Each number is 50 + 12 x the weight over its row's rms, rounded and kept within 0 to 99. Layers, rows and columns count from 0. The size before them is the row's rms in percent of the matrix's.

# layer 11 attention output (transposed), 512x512, rms 0.0368, rows 75-127, columns 128-191
099:60 40 23 47 52 43 63 38 59 54 58 41 50 54 76 55 39 38 52 30 57 38 67 69 47 43 76 44 55 52 40 50 54 47 45 40 51 26 55 45 38 64 43 61 45 56 47 72 28 55 52 52 24 41 84 35 69 45 34 48 35 50 42 63
093:42 50 59 20 44 32 54 54 48 52 75 79 26 35 37 67 45 62 54 60 48 56 48 49 49 37 58 57 45 63 45 36 60 57 39 42 43 30 42 22 42 67 49 56 71 51 64 71 27 35 43 47 50 56 56 47 46 40 15 62 47 59 59 51
091:27 53 38 48 52 42 53 69 47 23 36 49 67 41 78 54 56 38 65 55 31 48 76 50 36 48 30 55 55 72 55 55 53 50 47 55 26 53 34 74 37 50 65 51 55 44 41 63 34 52 46 49 47 46 44 68 49 58 48 56 55 92 43 45
088:38 84 45 61 21 51 57 48 57 56 52 66 46 72 27 69 51 49 61 54 48 53 57 39 49 64 31 47 62 49 36 44 43 76 26 41 44 53 66 42 65 24 59 45 67 47 46 60 32 52 47 44 53 53 53 55 46 63 64 55 74 49 46 64
098:53 52 33 55 45 43 55 56 59 32 50 64 38 69 62 28 42 40 51 45 63 73 53 65 49 55 21 48 61 45 56 39 57 40 65 42 45 47 51 50 39 65 37 42 55 53 54 48 41 33 46 49 55 70 57 43 54 58 36 31 63 49 41 47
093:36 42 37 50 40 53 48 45 35 66 75 72 31 45 47 57 66 30 44 59 52 62 48 54 47 46 53 65 36 46 49 44 56 41 24 43 50 53 64 47 58 39 59 79 49 61 57 32 48 54 58 70 33 39 31 59 66 55 70 63 51 51 46 58
091:54 31 51 35 67 53 54 47 37 48 46 60 49 54 68 46 54 28 57 52 46 46 42 48 59 51 52 40 58 49 45 65 55 48 65 45 35 44 44 38 45 49 45 51 60 57 44 44 26 70 49 36 42 34 36 54 57 40 40 64 50 47 46 36
093:48 75 36 39 54 43 62 39 64 40 53 48 50 57 46 53 36 37 57 53 43 34 37 56 30 47 46 46 43 63 46 48 56 53 63 58 48 65 56 43 47 36 53 62 52 46 34 41 44 54 43 43 53 59 42 37 58 23 49 70 64 56 61 28
093:72 40 69 74 42 63 69 68 49 50 47 42 41 67 55 47 48 36 55 41 60 49 38 61 46 56 54 43 68 55 52 33 56 62 47 62 62 72 46 56 51 40 48 54 42 49 44 44 58 50 56 34 56 66 30 54 41 54 53 37 44 41 44 17
090:59 44 27 49 62 69 47 35 60 49 44 65 46 52 61 25 37 70 30 51 51 57 51 47 64 45 42 40 39 24 46 58 56 55 66 49 70 21 47 49 61 57 48 53 32 63 68 54 55 57 44 59 34 60 58 59 58 60 54 42 53 46 54 57
097:58 54 49 54 40 49 71 42 66 54 65 50 36 75 57 35 58 26 56 40 50 68 52 68 47 51 52 37 37 49 57 62 45 34 39 63 43 45 59 36 34 55 67 37 60 45 37 43 29 66 57 38 70 54 62 57 52 35 60 56 43 54 60 38
089:38 57 33 62 47 43 38 73 40 25 40 38 45 39 47 47 53 29 29 48 50 60 42 38 45 40 68 59 77 38 40 61 61 32 46 58 39 44 44 49 44 45 41 68 45 60 65 40 63 35 33 63 53 34 31 28 57 30 51 69 47 67 59 58
094:58 51 60 32 55 42 67 53 54 31 74 71 67 57 65 34 47 52 51 51 45 47 70 56 25 53 62 50 42 58 38 50 47 52 53 46 56 52 33 43 48 55 46 32 43 63 60 69 45 52 36 30 41 38 54 40 46 59 27 48 42 37 55 57
090:58 71 30 56 40 47 25 42 49 52 39 38 40 39 36 58 46 46 53 48 53 77 34 55 40 44 61 36 48 55 62 46 46 58 64 46 61 62 66 52 49 61 66 56 38 63 63 42 66 50 65 59 58 51 50 71 38 52 64 50 52 65 60 54
094:47 43 45 45 59 46 52 55 30 48 49 56 67 58 36 56 38 60 61 55 45 52 50 53 35 45 60 52 57 58 53 39 47 58 37 60 46 86 64 59 65 48 51 51 32 49 49 27 66 37 74 64 35 62 52 29 42 36 46 36 51 48 44 70
093:36 55 71 52 49 25 42 49 78 67 49 16 47 27 33 60 67 60 42 53 51 30 30 43 43 71 56 57 35 68 37 38 43 56 37 62 35 60 53 63 71 56 50 71 44 42 55 37 53 51 54 56 37 43 34 46 62 59 65 78 49 49 44 61
094:36 30 45 65 55 63 61 50 56 55 38 66 44 36 20 31 40 48 41 67 49 72 54 54 50 29 58 51 48 43 37 34 43 39 26 60 66 54 37 58 73 48 52 72 76 57 42 62 53 55 53 53 48 48 64 53 30 59 56 66 44 38 44 63
093:59 57 54 47 48 45 26 49 52 52 66 49 57 51 47 38 47 62 27 40 46 35 53 42 14 65 75 50 60 49 62 35 29 24 46 68 45 50 46 59 58 72 40 56 57 48 50 25 63 50 45 45 59 37 43 49 46 64 33 57 47 33 58 61
093:57 56 42 59 74 56 41 45 59 70 41 39 61 29 51 65 44 56 57 38 55 42 58 59 52 42 50 53 32 51 45 49 56 58 66 52 45 53 31 48 42 42 46 26 39 41 54 52 75 57 62 41 38 48 48 48 67 40 61 61 37 50 59 55
087:61 51 46 57 38 60 64 35 63 51 44 40 27 45 42 35 52 51 48 49 26 40 29 44 40 41 39 27 39 43 47 53 54 43 44 58 55 36 45 46 56 38 54 48 51 77 45 27 64 61 62 52 50 62 42 55 47 42 59 29 69 27 35 46
093:52 53 46 50 29 32 50 75 52 65 53 53 40 76 35 40 50 59 57 54 31 47 75 42 50 82 43 55 62 42 41 37 41 63 54 22 71 78 60 40 64 54 36 51 49 51 49 73 28 63 56 39 40 56 52 39 42 35 70 49 70 44 55 52
093:59 51 30 71 55 38 57 78 31 57 45 69 42 35 56 45 70 59 76 64 45 32 48 59 69 30 55 45 50 64 33 62 54 51 61 59 41 44 52 47 42 44 40 42 60 46 67 70 24 38 43 42 30 38 44 44 64 63 48 59 63 58 33 70
093:62 40 59 47 50 67 50 42 70 47 48 52 38 60 42 47 39 61 61 61 48 38 53 49 61 43 54 48 63 38 43 45 30 60 36 54 58 57 48 61 52 38 52 42 53 47 37 71 33 40 65 26 43 61 51 37 25 18 58 56 56 47 45 65
099:53 50 40 43 42 43 62 43 53 34 55 69 61 54 52 43 48 86 29 64 37 32 52 22 46 79 45 47 62 47 55 58 65 48 27 55 77 61 56 32 46 62 55 42 64 49 66 58 81 69 47 47 55 60 32 29 56 47 63 43 58 72 47 51
091:45 23 41 56 61 66 35 69 50 52 37 45 55 54 47 55 54 24 46 44 45 62 47 63 72 54 47 46 29 51 61 39 63 54 51 47 62 61 39 47 53 63 57 32 53 36 58 52 58 73 58 48 76 82 55 42 45 37 58 26 56 45 48 65
095:67 39 46 73 60 52 48 19 44 47 60 67 45 26 30 50 61 47 50 53 53 55 47 55 52 65 49 48 48 67 60 43 51 73 55 44 65 40 36 49 59 57 37 60 49 53 60 15 52 37 43 70 49 32 36 49 34 48 55 46 57 59 55 43
100:21 52 41 52 59 59 63 40 23 40 75 64 35 21 46 32 45 12 49 23 73 42 49 47 43 33 55 35 51 49 53 35 40 61 55 55 48 50 59 47 50 58 43 51 50 73 46 58 42 51 26 42 44 33 70 56 45 32 40 71 39 50 58 46
094:36 40 43 44 46 36 38 35 53 55 64 54 28 55 54 45 50 38 46 47 54 76 27 45 46 51 58 37 50 23 60 32 52 57 53 49 51 60 27 53 45 52 46 38 50 54 35 44 48 49 54 44 68 48 36 40 53 45 54 48 62 48 56 56
090:62 38 45 57 51 49 26 38 37 61 44 49 51 77 29 62 28 65 64 31 31 54 45 40 56 44 75 39 55 60 59 42 64 58 60 34 38 39 55 58 34 70 38 36 82 66 49 37 32 41 58 48 63 51 56 51 71 35 48 63 23 48 44 71
099:42 47 39 55 52 43 59 46 57 48 57 30 50 63 12 47 59 43 51 35 65 64 32 52 49 55 57 50 44 44 36 41 58 35 35 40 53 44 49 45 67 52 59 51 45 59 40 42 50 51 55 36 45 38 63 52 56 44 42 50 45 66 44 55
100:49 60 63 39 36 57 41 32 66 72 68 47 40 61 60 37 33 67 63 67 52 49 26 49 66 50 41 42 66 52 48 53 48 56 65 56 44 43 32 42 54 54 62 55 68 32 49 52 40 42 33 30 49 52 68 38 25 54 45 40 61 36 50 52
102:48 49 61 56 36 56 44 51 68 37 49 50 37 33 48 31 32 58 70 42 45 41 46 61 56 41 42 45 81 49 42 53 66 54 43 64 45 39 56 54 39 55 62 47 51 49 57 44 56 44 37 40 57 52 41 43 33 65 50 42 40 61 46 65
093:73 52 39 52 59 26 48 51 62 51 70 38 72 63 27 69 44 61 67 36 47 52 46 44 27 56 48 33 76 51 54 51 55 37 63 47 67 70 27 41 61 60 54 34 47 40 64 49 36 44 68 42 80 38 47 45 61 40 39 55 52 36 62 47
094:62 35 28 37 56 38 49 56 59 56 40 54 43 49 65 53 49 50 22 53 47 59 48 50 43 60 58 43 54 56 41 54 35 52 20 63 64 39 38 49 50 43 25 60 56 38 34 56 54 46 25 62 43 46 62 35 63 56 44 21 62 60 38 51
091:49 60 42 40 34 69 40 52 52 51 34 42 55 54 45 52 46 50 56 50 47 52 59 63 71 25 09 32 56 68 43 48 52 52 61 41 64 59 47 40 38 48 74 65 57 37 78 55 30 29 45 49 41 63 65 35 54 43 57 67 50 57 57 50
094:62 48 51 58 82 39 25 53 59 68 62 35 34 18 44 61 63 49 55 37 54 49 67 40 45 50 39 72 46 65 62 69 60 37 46 51 46 51 41 58 44 47 65 48 41 37 39 40 56 45 54 41 48 68 65 47 48 71 51 45 56 39 41 56
097:55 67 37 68 49 51 39 72 58 59 45 22 49 62 47 61 35 58 48 59 55 65 50 69 81 59 52 49 35 35 40 57 37 25 55 58 63 55 31 43 57 48 63 67 53 54 41 45 50 36 13 44 41 37 45 60 31 41 53 24 48 53 72 43
095:44 44 32 47 58 62 41 32 59 52 45 45 63 45 83 47 60 62 48 43 51 52 53 30 31 34 53 46 39 50 46 56 61 45 46 66 40 27 47 47 44 72 43 35 40 74 37 57 46 38 67 41 61 54 48 36 69 43 67 58 43 43 55 34
089:50 44 42 55 69 52 46 31 23 36 47 39 64 48 38 42 47 65 41 48 45 73 40 20 80 53 44 48 53 42 54 53 34 27 47 46 65 47 39 43 37 18 53 59 58 50 73 72 48 44 40 45 40 55 68 54 46 63 76 38 47 58 55 47
094:41 40 55 39 36 49 51 50 39 50 46 53 55 50 33 45 65 54 51 50 45 58 62 49 21 63 39 46 42 58 60 30 58 39 33 57 54 44 51 61 51 36 49 46 45 52 61 48 25 45 45 57 62 29 27 39 54 44 41 72 23 49 55 40
103:66 30 48 48 46 54 58 35 58 50 56 44 55 66 57 28 57 46 46 37 54 50 61 66 38 38 38 38 43 40 59 36 38 63 52 51 40 54 53 61 29 53 61 70 51 42 47 46 49 56 74 52 47 45 65 56 37 52 70 48 40 54 47 80
094:26 45 52 59 58 47 73 61 44 53 60 31 55 74 40 59 68 48 72 78 54 51 56 57 37 53 52 46 31 46 43 54 29 62 60 52 39 66 49 48 53 54 59 43 49 57 43 64 42 47 39 52 64 68 56 25 49 51 68 24 50 52 42 47
091:44 52 63 36 51 42 52 59 49 48 36 58 47 68 52 55 63 39 59 63 54 60 41 49 53 69 58 55 51 52 23 34 51 37 70 45 38 58 71 39 26 56 39 57 58 42 38 52 54 72 53 43 58 74 43 36 37 43 37 63 47 74 51 46
094:44 42 52 65 70 45 67 41 65 59 36 37 68 35 58 56 46 31 21 53 79 56 39 57 37 34 81 64 33 40 64 56 41 50 44 53 39 74 48 57 62 40 51 43 46 73 58 42 70 34 34 54 63 43 34 45 62 46 43 60 53 45 56 69
102:62 61 55 52 34 52 42 52 43 57 51 32 52 35 27 64 61 65 53 49 48 57 53 54 44 56 57 37 44 45 36 58 41 63 37 53 84 69 58 51 32 31 67 42 37 18 67 60 41 42 39 45 53 60 47 46 68 46 44 61 48 54 47 46
098:45 61 65 28 42 53 51 48 70 50 44 49 62 79 70 56 44 39 48 62 57 48 63 35 31 70 44 53 53 45 54 57 48 61 60 44 51 83 38 36 64 58 67 69 55 50 53 37 62 33 64 36 65 63 43 43 40 48 30 45 71 51 26 66
089:68 44 62 43 54 43 35 41 48 55 64 37 44 28 46 56 49 66 35 52 45 91 61 60 61 35 22 47 41 52 42 44 56 61 57 65 58 58 50 34 43 55 51 64 56 52 46 65 44 46 56 53 55 64 57 51 39 43 25 44 51 58 45 44
096:59 59 44 71 45 48 81 38 32 47 73 83 44 45 69 36 54 58 59 58 24 21 36 56 58 48 54 33 32 49 30 52 34 40 41 56 59 17 61 46 51 54 37 53 42 45 53 27 49 56 43 49 23 61 41 43 67 53 60 84 53 47 46 73
097:44 43 73 36 45 74 60 58 60 59 44 52 39 54 51 56 48 41 49 55 42 43 72 51 52 46 39 47 48 62 64 44 26 57 42 61 41 49 21 46 57 57 53 23 42 54 50 90 49 48 41 57 45 38 57 45 35 38 55 30 45 50 37 41
092:51 50 59 50 55 44 59 54 52 43 39 51 49 41 53 54 59 67 55 51 57 54 34 51 54 67 49 54 52 55 62 52 55 48 59 56 69 48 62 45 27 49 48 36 47 45 34 59 35 47 69 36 56 65 49 35 42 60 64 54 43 63 80 56
092:62 46 36 34 78 44 69 49 49 44 45 46 81 42 57 58 43 47 54 59 61 57 43 26 57 74 36 56 44 60 47 50 70 44 24 56 51 42 40 49 64 62 43 58 64 55 52 54 47 63 49 62 49 50 29 48 51 56 49 27 74 24 45 40
097:64 53 29 62 41 40 58 41 59 62 58 46 33 54 48 43 44 67 43 63 47 27 32 47 78 68 47 39 46 43 54 41 43 39 47 52 50 56 38 47 39 46 43 44 56 46 62 72 46 31 39 58 49 42 46 31 44 42 49 51 56 36 63 49
095:32 67 44 49 47 48 68 65 36 45 75 57 46 46 65 64 51 52 65 54 34 57 48 61 51 47 74 65 55 52 60 56 45 73 64 48 35 55 37 44 51 33 34 44 55 26 66 64 51 58 28 62 63 55 36 55 63 56 65 46 73 52 51 62
# layer 11 attention value, 512x512, rms 0.0438, rows 76-127, columns 128-191
094:66 40 62 52 58 69 53 34 45 80 47 63 34 61 38 62 54 59 33 36 45 35 64 51 31 47 45 22 45 31 54 42 57 47 50 46 70 71 27 39 60 58 55 44 37 34 38 35 51 58 53 49 59 46 82 51 42 63 64 23 72 37 50 63
094:48 55 42 45 25 64 53 67 47 40 53 40 51 52 53 59 48 59 53 60 63 57 36 48 49 67 69 44 33 42 23 39 28 67 78 56 48 50 61 40 45 51 22 25 68 34 33 30 46 57 45 35 43 32 54 59 29 53 63 39 46 41 47 43
096:86 34 41 57 55 41 82 39 70 42 43 54 58 35 67 42 52 60 43 46 63 28 38 54 65 64 51 64 31 54 54 43 62 55 61 51 57 54 30 42 44 65 57 56 57 66 70 58 65 52 34 62 61 57 58 55 62 35 68 59 38 40 46 67
099:77 19 64 51 45 34 61 47 37 48 50 63 58 54 37 35 36 45 53 40 32 52 73 40 45 47 56 46 53 51 64 63 30 41 55 44 46 32 49 40 62 48 67 48 37 48 66 50 39 69 50 52 32 60 55 53 42 49 53 48 40 68 54 47
098:48 48 71 45 54 39 64 53 66 58 50 63 63 26 41 64 47 67 76 75 59 50 55 42 43 55 54 44 75 48 79 66 43 47 63 71 68 55 40 44 46 73 52 53 46 62 60 52 44 35 67 46 47 34 47 53 47 73 54 47 31 51 34 64
097:64 60 49 43 45 37 67 36 61 61 62 72 45 49 27 48 29 67 54 51 70 52 59 63 47 58 64 40 58 38 47 50 55 41 43 46 74 56 26 59 39 40 60 53 43 58 46 51 50 62 42 37 51 61 49 51 57 42 48 43 58 68 53 49
098:42 21 62 53 53 59 33 56 58 51 57 48 31 41 42 61 64 46 34 61 63 41 44 41 54 52 61 60 50 65 76 71 38 47 37 46 26 51 44 64 57 51 67 67 42 60 58 59 38 38 64 52 46 63 59 39 39 51 37 45 62 47 48 55
101:46 46 65 45 29 53 62 54 46 09 56 65 56 64 37 60 33 54 39 87 44 54 45 37 52 81 51 71 56 31 50 52 40 41 19 35 42 50 52 45 62 38 51 57 55 53 61 57 61 33 60 33 45 52 26 51 38 40 73 66 38 32 64 51
093:36 68 33 52 55 53 37 43 46 61 57 26 52 56 50 47 74 74 66 52 56 53 69 40 44 42 46 24 60 50 47 39 62 40 56 48 52 40 49 64 69 60 60 70 53 31 48 62 35 55 59 51 54 49 53 55 37 44 40 55 59 66 53 47
097:57 58 68 51 55 50 47 76 53 54 51 66 45 61 60 45 52 73 49 64 66 50 41 50 54 62 42 55 49 53 47 58 49 41 72 54 42 44 67 48 39 37 43 60 40 56 45 48 41 39 47 47 50 46 47 21 60 57 44 55 73 64 35 65
093:57 48 37 44 50 49 63 62 65 51 51 53 54 42 47 41 70 65 50 29 56 58 41 44 45 75 22 66 49 48 65 51 52 46 48 72 56 63 44 32 62 35 57 49 29 49 67 42 49 49 50 44 38 52 70 64 50 69 39 36 47 74 48 39
098:42 42 51 50 64 55 46 31 62 61 56 54 56 33 49 54 60 51 29 31 45 57 57 51 41 47 42 43 50 43 33 67 59 44 51 43 43 43 45 26 52 69 36 49 49 58 41 44 48 38 42 62 38 39 43 39 33 65 61 59 55 64 58 48
098:62 55 61 49 50 22 66 50 51 41 60 47 55 39 70 49 34 55 72 55 58 55 30 67 54 35 36 41 64 57 48 59 74 40 45 58 48 48 58 53 49 49 36 52 50 66 44 52 48 31 41 60 38 54 65 46 57 28 40 40 67 45 47 47
098:63 49 47 42 46 54 50 38 58 67 50 45 61 61 52 61 44 33 61 60 61 41 57 52 46 56 36 66 51 54 58 53 55 55 47 48 50 60 40 40 42 49 41 50 64 44 72 25 55 35 37 52 69 45 58 65 48 63 54 61 51 57 26 53
099:44 40 37 32 37 56 44 51 41 38 45 53 61 31 64 52 31 43 78 54 32 46 52 46 53 46 39 56 20 35 41 58 25 54 31 34 66 38 39 65 37 53 41 51 38 75 37 45 38 45 49 57 50 58 55 57 67 43 46 59 64 47 30 51
096:61 43 49 27 48 30 56 39 22 55 46 63 44 21 74 71 57 42 65 29 57 65 59 35 65 62 42 62 60 37 61 72 62 56 49 53 58 53 29 58 44 70 40 52 39 56 50 44 58 49 49 34 56 52 70 67 48 60 33 56 32 40 34 35
097:49 68 34 51 40 71 41 61 45 54 60 35 31 39 49 46 71 36 65 48 47 57 38 73 57 49 34 59 38 51 58 53 74 42 58 40 37 42 35 56 43 46 40 60 29 42 47 65 39 55 64 37 57 55 44 59 68 54 56 48 47 47 54 47
095:30 59 38 71 35 50 48 51 56 35 53 38 65 50 42 43 55 25 78 78 59 57 40 47 52 47 43 43 49 42 47 33 31 25 40 81 45 52 65 63 56 50 67 61 24 55 39 54 57 61 45 46 76 43 62 45 49 41 60 38 47 53 31 60
095:61 32 42 35 53 34 52 31 31 57 45 37 33 58 52 51 43 58 59 69 69 48 49 53 61 67 66 25 56 54 52 46 58 74 36 48 42 68 44 49 70 40 34 40 61 44 55 60 42 44 45 42 52 52 56 48 37 44 42 81 39 58 53 43
095:47 61 53 52 49 48 41 59 54 52 37 66 43 66 39 59 35 45 38 51 74 35 45 68 46 27 49 74 63 64 59 60 64 61 53 52 59 27 41 69 52 51 69 56 65 59 43 33 69 66 36 49 47 53 26 52 46 56 53 48 45 50 30 69
098:43 43 63 27 49 47 54 51 72 37 48 36 53 35 33 49 75 32 45 35 71 53 28 54 59 49 64 38 48 43 47 53 59 68 27 39 63 50 55 55 52 67 58 61 51 65 34 43 44 62 43 52 58 52 57 54 48 57 32 68 39 49 75 49
096:20 40 30 71 52 33 55 44 56 79 55 63 38 39 62 43 43 36 28 57 44 40 69 38 35 55 53 65 41 72 44 61 39 30 69 37 53 47 60 53 47 36 72 38 56 45 52 61 62 39 57 68 40 49 59 51 63 49 43 45 41 39 38 44
097:61 46 79 66 48 69 38 42 44 74 58 51 48 42 43 36 76 38 45 75 33 55 63 40 65 54 45 45 58 62 46 29 43 60 65 72 43 51 57 62 70 70 55 57 56 57 28 44 59 26 68 61 56 48 45 51 44 62 39 30 27 63 33 41
096:49 53 63 59 38 26 48 35 63 42 54 45 59 63 54 59 56 67 57 55 73 53 31 48 69 42 48 55 67 43 52 43 32 56 33 44 36 58 41 64 50 55 49 38 41 60 51 74 47 34 41 61 55 43 40 73 65 58 52 43 55 46 53 48
098:63 66 49 48 32 48 58 72 44 49 71 42 50 39 43 52 56 59 34 50 51 56 50 46 50 44 36 40 57 41 43 61 52 55 39 74 34 61 57 47 35 40 47 61 52 61 44 57 56 56 54 49 51 35 60 53 73 58 51 54 57 60 31 52
100:44 41 44 39 65 52 47 42 63 77 39 57 49 55 35 74 60 34 48 46 65 59 37 45 29 69 56 55 67 43 41 55 64 45 67 59 51 56 43 30 53 60 49 50 47 29 42 56 39 52 76 38 49 43 38 32 44 54 46 35 42 47 51 57
095:55 42 52 65 71 34 57 68 47 50 30 56 47 67 37 53 61 28 52 42 38 53 59 51 51 45 51 39 47 54 51 57 70 57 48 61 49 46 49 55 68 41 52 65 50 50 46 38 59 53 41 41 35 46 54 74 38 44 50 34 50 36 52 49
096:33 53 36 42 35 50 64 60 39 32 52 47 58 46 61 41 44 51 53 39 52 40 48 63 68 48 46 65 24 54 60 55 62 46 51 60 60 66 55 64 57 46 52 55 51 73 36 43 64 55 40 79 58 49 48 36 56 75 53 55 55 29 52 39
100:42 62 29 34 67 53 60 82 52 43 57 53 32 54 48 44 38 38 54 72 55 62 47 46 31 52 58 49 62 51 57 65 54 43 71 71 51 56 33 51 34 57 59 41 64 52 38 58 48 42 28 34 51 31 32 53 41 60 64 55 37 49 30 68
101:64 29 60 35 45 55 54 55 91 48 45 54 75 41 46 49 32 55 57 58 56 67 67 60 70 53 62 54 34 53 66 54 67 52 61 29 44 50 61 63 47 55 42 39 49 50 40 31 31 47 62 41 53 61 28 58 47 33 62 46 54 35 48 60
099:55 47 53 50 42 54 57 69 62 75 38 40 46 58 56 59 34 55 36 44 22 56 49 64 59 56 51 36 39 51 44 45 42 57 43 48 66 48 37 53 59 55 36 39 63 35 54 51 55 26 53 34 57 62 42 62 45 45 42 55 54 43 51 36
097:52 42 41 71 63 52 46 56 60 45 45 50 40 37 73 49 53 52 31 62 49 44 34 56 57 53 59 51 35 74 34 40 51 56 63 53 47 36 50 71 50 58 75 50 39 68 41 42 69 50 37 69 38 55 39 43 48 33 65 19 66 31 53 35
100:48 56 33 70 64 51 49 42 34 46 59 36 46 51 34 57 66 68 55 35 53 65 45 57 75 59 38 55 48 44 42 54 38 25 46 45 33 59 53 55 42 46 38 54 35 46 52 35 49 66 49 58 21 55 61 66 56 36 38 44 43 22 46 57
094:52 44 42 68 49 57 56 49 73 61 42 44 49 65 41 49 46 51 37 45 46 60 48 43 31 51 76 61 63 45 52 56 46 33 46 65 57 61 50 41 80 51 47 44 41 47 46 45 60 42 63 50 62 41 55 29 44 61 67 29 66 45 34 34
096:62 56 52 53 37 61 41 48 66 46 68 25 41 58 60 31 40 52 28 41 79 60 38 44 42 14 47 56 57 39 52 34 27 37 51 70 43 46 41 49 37 47 49 54 52 57 66 61 63 50 65 60 49 49 61 61 49 56 41 26 44 52 45 46
099:55 42 50 45 51 54 55 42 47 58 38 76 66 59 72 26 39 43 55 55 43 54 30 44 53 42 70 41 48 61 41 49 20 41 47 42 51 47 49 44 38 79 70 47 53 34 29 50 38 65 72 41 67 56 54 49 52 80 50 59 62 32 54 71
099:45 58 50 71 36 68 44 70 49 52 60 46 44 40 43 36 72 63 72 48 73 46 38 57 55 72 40 57 44 53 36 50 53 36 44 52 27 51 51 53 41 40 48 66 61 49 32 29 45 45 58 50 46 40 65 48 46 51 32 59 47 54 48 40
093:38 53 23 56 45 32 53 37 37 63 33 32 82 59 52 60 47 57 42 70 76 69 54 53 55 59 39 74 52 70 36 40 67 40 53 45 56 48 68 48 55 71 63 49 44 47 40 65 55 44 50 59 79 53 39 43 55 46 48 35 48 59 63 59
096:44 67 54 39 43 43 64 70 61 62 60 70 43 62 40 38 63 45 45 35 55 49 33 55 39 59 36 46 58 55 22 30 45 58 77 59 37 56 55 29 55 45 43 72 44 42 33 60 71 52 36 43 24 57 68 47 51 52 52 38 41 63 58 48
103:57 57 41 60 46 28 59 31 66 58 51 46 28 49 57 60 40 69 40 28 47 57 35 51 50 48 51 43 60 58 63 60 33 47 59 44 47 41 54 60 68 39 35 64 62 44 34 43 45 47 47 60 69 36 53 50 37 51 29 34 64 22 44 44
095:50 72 35 65 54 65 57 61 56 74 47 47 49 35 50 66 32 56 36 48 41 51 19 51 36 46 44 65 51 39 41 42 61 35 60 43 52 61 61 46 22 28 33 48 50 46 35 49 37 36 41 37 46 43 53 29 46 45 55 63 38 56 52 62
096:40 49 66 45 42 54 58 52 43 51 45 44 52 41 38 37 54 42 68 55 20 53 66 53 40 43 43 50 56 35 43 54 58 56 65 59 64 76 51 56 51 55 37 65 39 50 72 49 56 49 57 23 52 41 64 48 47 28 69 59 46 60 60 49
096:58 77 60 27 54 45 34 71 29 67 52 47 55 55 40 51 63 41 44 49 47 58 70 49 69 36 40 34 53 59 38 63 43 28 36 70 52 37 73 57 57 46 34 69 47 44 65 54 33 55 50 47 44 50 58 69 43 60 52 40 51 65 39 47
099:54 32 42 42 61 57 48 57 09 49 45 69 42 33 33 48 62 49 63 53 37 43 50 46 56 36 66 48 53 47 50 48 50 54 58 38 59 39 52 80 66 40 61 31 47 82 40 42 40 32 37 46 42 51 38 44 39 47 55 51 53 55 53 41
099:55 65 58 33 51 42 40 68 56 39 75 62 44 33 45 63 45 32 59 57 43 46 54 44 66 50 59 38 47 46 52 55 58 43 49 33 35 37 46 30 51 31 68 52 54 70 44 28 59 52 58 42 40 69 67 40 32 55 48 27 65 49 41 44
095:67 44 53 55 53 49 60 58 35 51 44 35 61 67 43 48 76 43 71 55 80 53 40 33 32 33 44 43 78 26 71 43 47 43 57 39 49 53 53 72 64 57 48 43 34 49 48 47 36 56 51 49 45 54 68 34 58 59 44 44 39 51 41 64
098:37 48 57 43 40 70 51 57 68 52 65 44 39 35 52 68 64 50 60 72 56 51 71 24 38 34 59 53 44 40 47 63 49 40 26 50 55 61 52 38 40 35 48 48 55 65 61 59 34 47 58 66 36 48 51 53 42 84 43 47 41 62 67 48
099:66 46 43 56 59 59 50 52 49 46 51 51 56 37 62 67 76 86 66 39 54 49 39 46 58 26 51 45 39 75 39 43 70 35 40 63 31 56 53 34 44 45 39 44 53 46 62 31 69 50 52 57 60 38 59 29 67 47 39 66 56 45 56 59
096:57 49 34 42 48 48 75 09 62 60 48 74 38 66 56 49 69 60 49 57 47 50 69 52 61 20 32 35 54 45 41 54 61 40 61 63 47 53 43 50 44 53 68 66 77 52 41 38 45 65 55 30 64 59 67 31 32 55 37 47 51 47 66 53
092:57 70 42 48 36 43 36 56 70 38 54 45 64 52 47 31 33 56 56 48 53 27 62 68 50 60 64 38 47 31 67 32 28 46 33 39 65 59 44 54 60 49 43 49 50 43 46 47 52 41 54 44 35 56 53 46 54 43 44 68 58 52 41 41
098:41 42 45 42 38 60 45 41 44 35 66 66 53 09 25 58 57 59 38 51 43 50 68 54 53 28 46 41 50 33 54 53 40 60 60 66 68 53 62 33 15 46 52 45 44 57 58 51 50 41 62 31 43 50 31 30 61 47 50 38 24 43 58 43
099:62 53 26 62 66 48 80 60 53 63 31 37 49 47 54 29 72 37 45 53 49 41 57 43 59 23 31 66 72 54 40 37 47 51 67 50 37 59 30 30 48 67 60 51 47 48 48 71 71 50 54 52 66 42 57 60 31 58 37 62 35 46 61 45
# layer 11 attention query, 512x512, rms 0.0365, rows 128-129, columns 128-191
086:40 43 42 41 46 34 55 76 46 49 58 41 59 51 24 68 26 48 47 41 57 30 45 50 38 60 74 65 34 52 54 55 58 40 54 67 57 26 44 50 60 51 41 42 46 30 74 57 61 50 56 47 63 58 59 42 71 45 57 48 59 49 42 61
085:32 30 48 55 47 58 66 55 69 28 68 61 49 67 60 73 27 76 41 34 47 55 56 35 61 36 39 50 62 65 67 47 57 49 28 39 79 36 61 35 67 61 41 31 41 41 43 60 39 43 58 52 37 37 38 52 72 66 46 43 64 53 51 51
# layer 11 attention key, 512x512, rms 0.037, rows 128-129, columns 128-191
082:69 54 32 49 67 30 44 61 59 50 50 17 54 46 53 51 43 47 59 48 25 44 29 58 35 51 29 49 39 53 52 60 62 47 36 56 65 50 57 56 60 51 67 66 41 56 34 53 40 56 58 40 45 39 64 48 22 44 59 45 50 39 54 43
076:59 70 48 57 78 49 73 70 51 54 47 51 68 44 68 67 65 34 36 63 55 36 61 55 38 51 74 37 52 47 40 55 46 48 32 41 44 55 29 54 46 40 62 70 31 49 59 59 47 60 47 54 48 46 71 47 44 66 72 56 46 31 46 59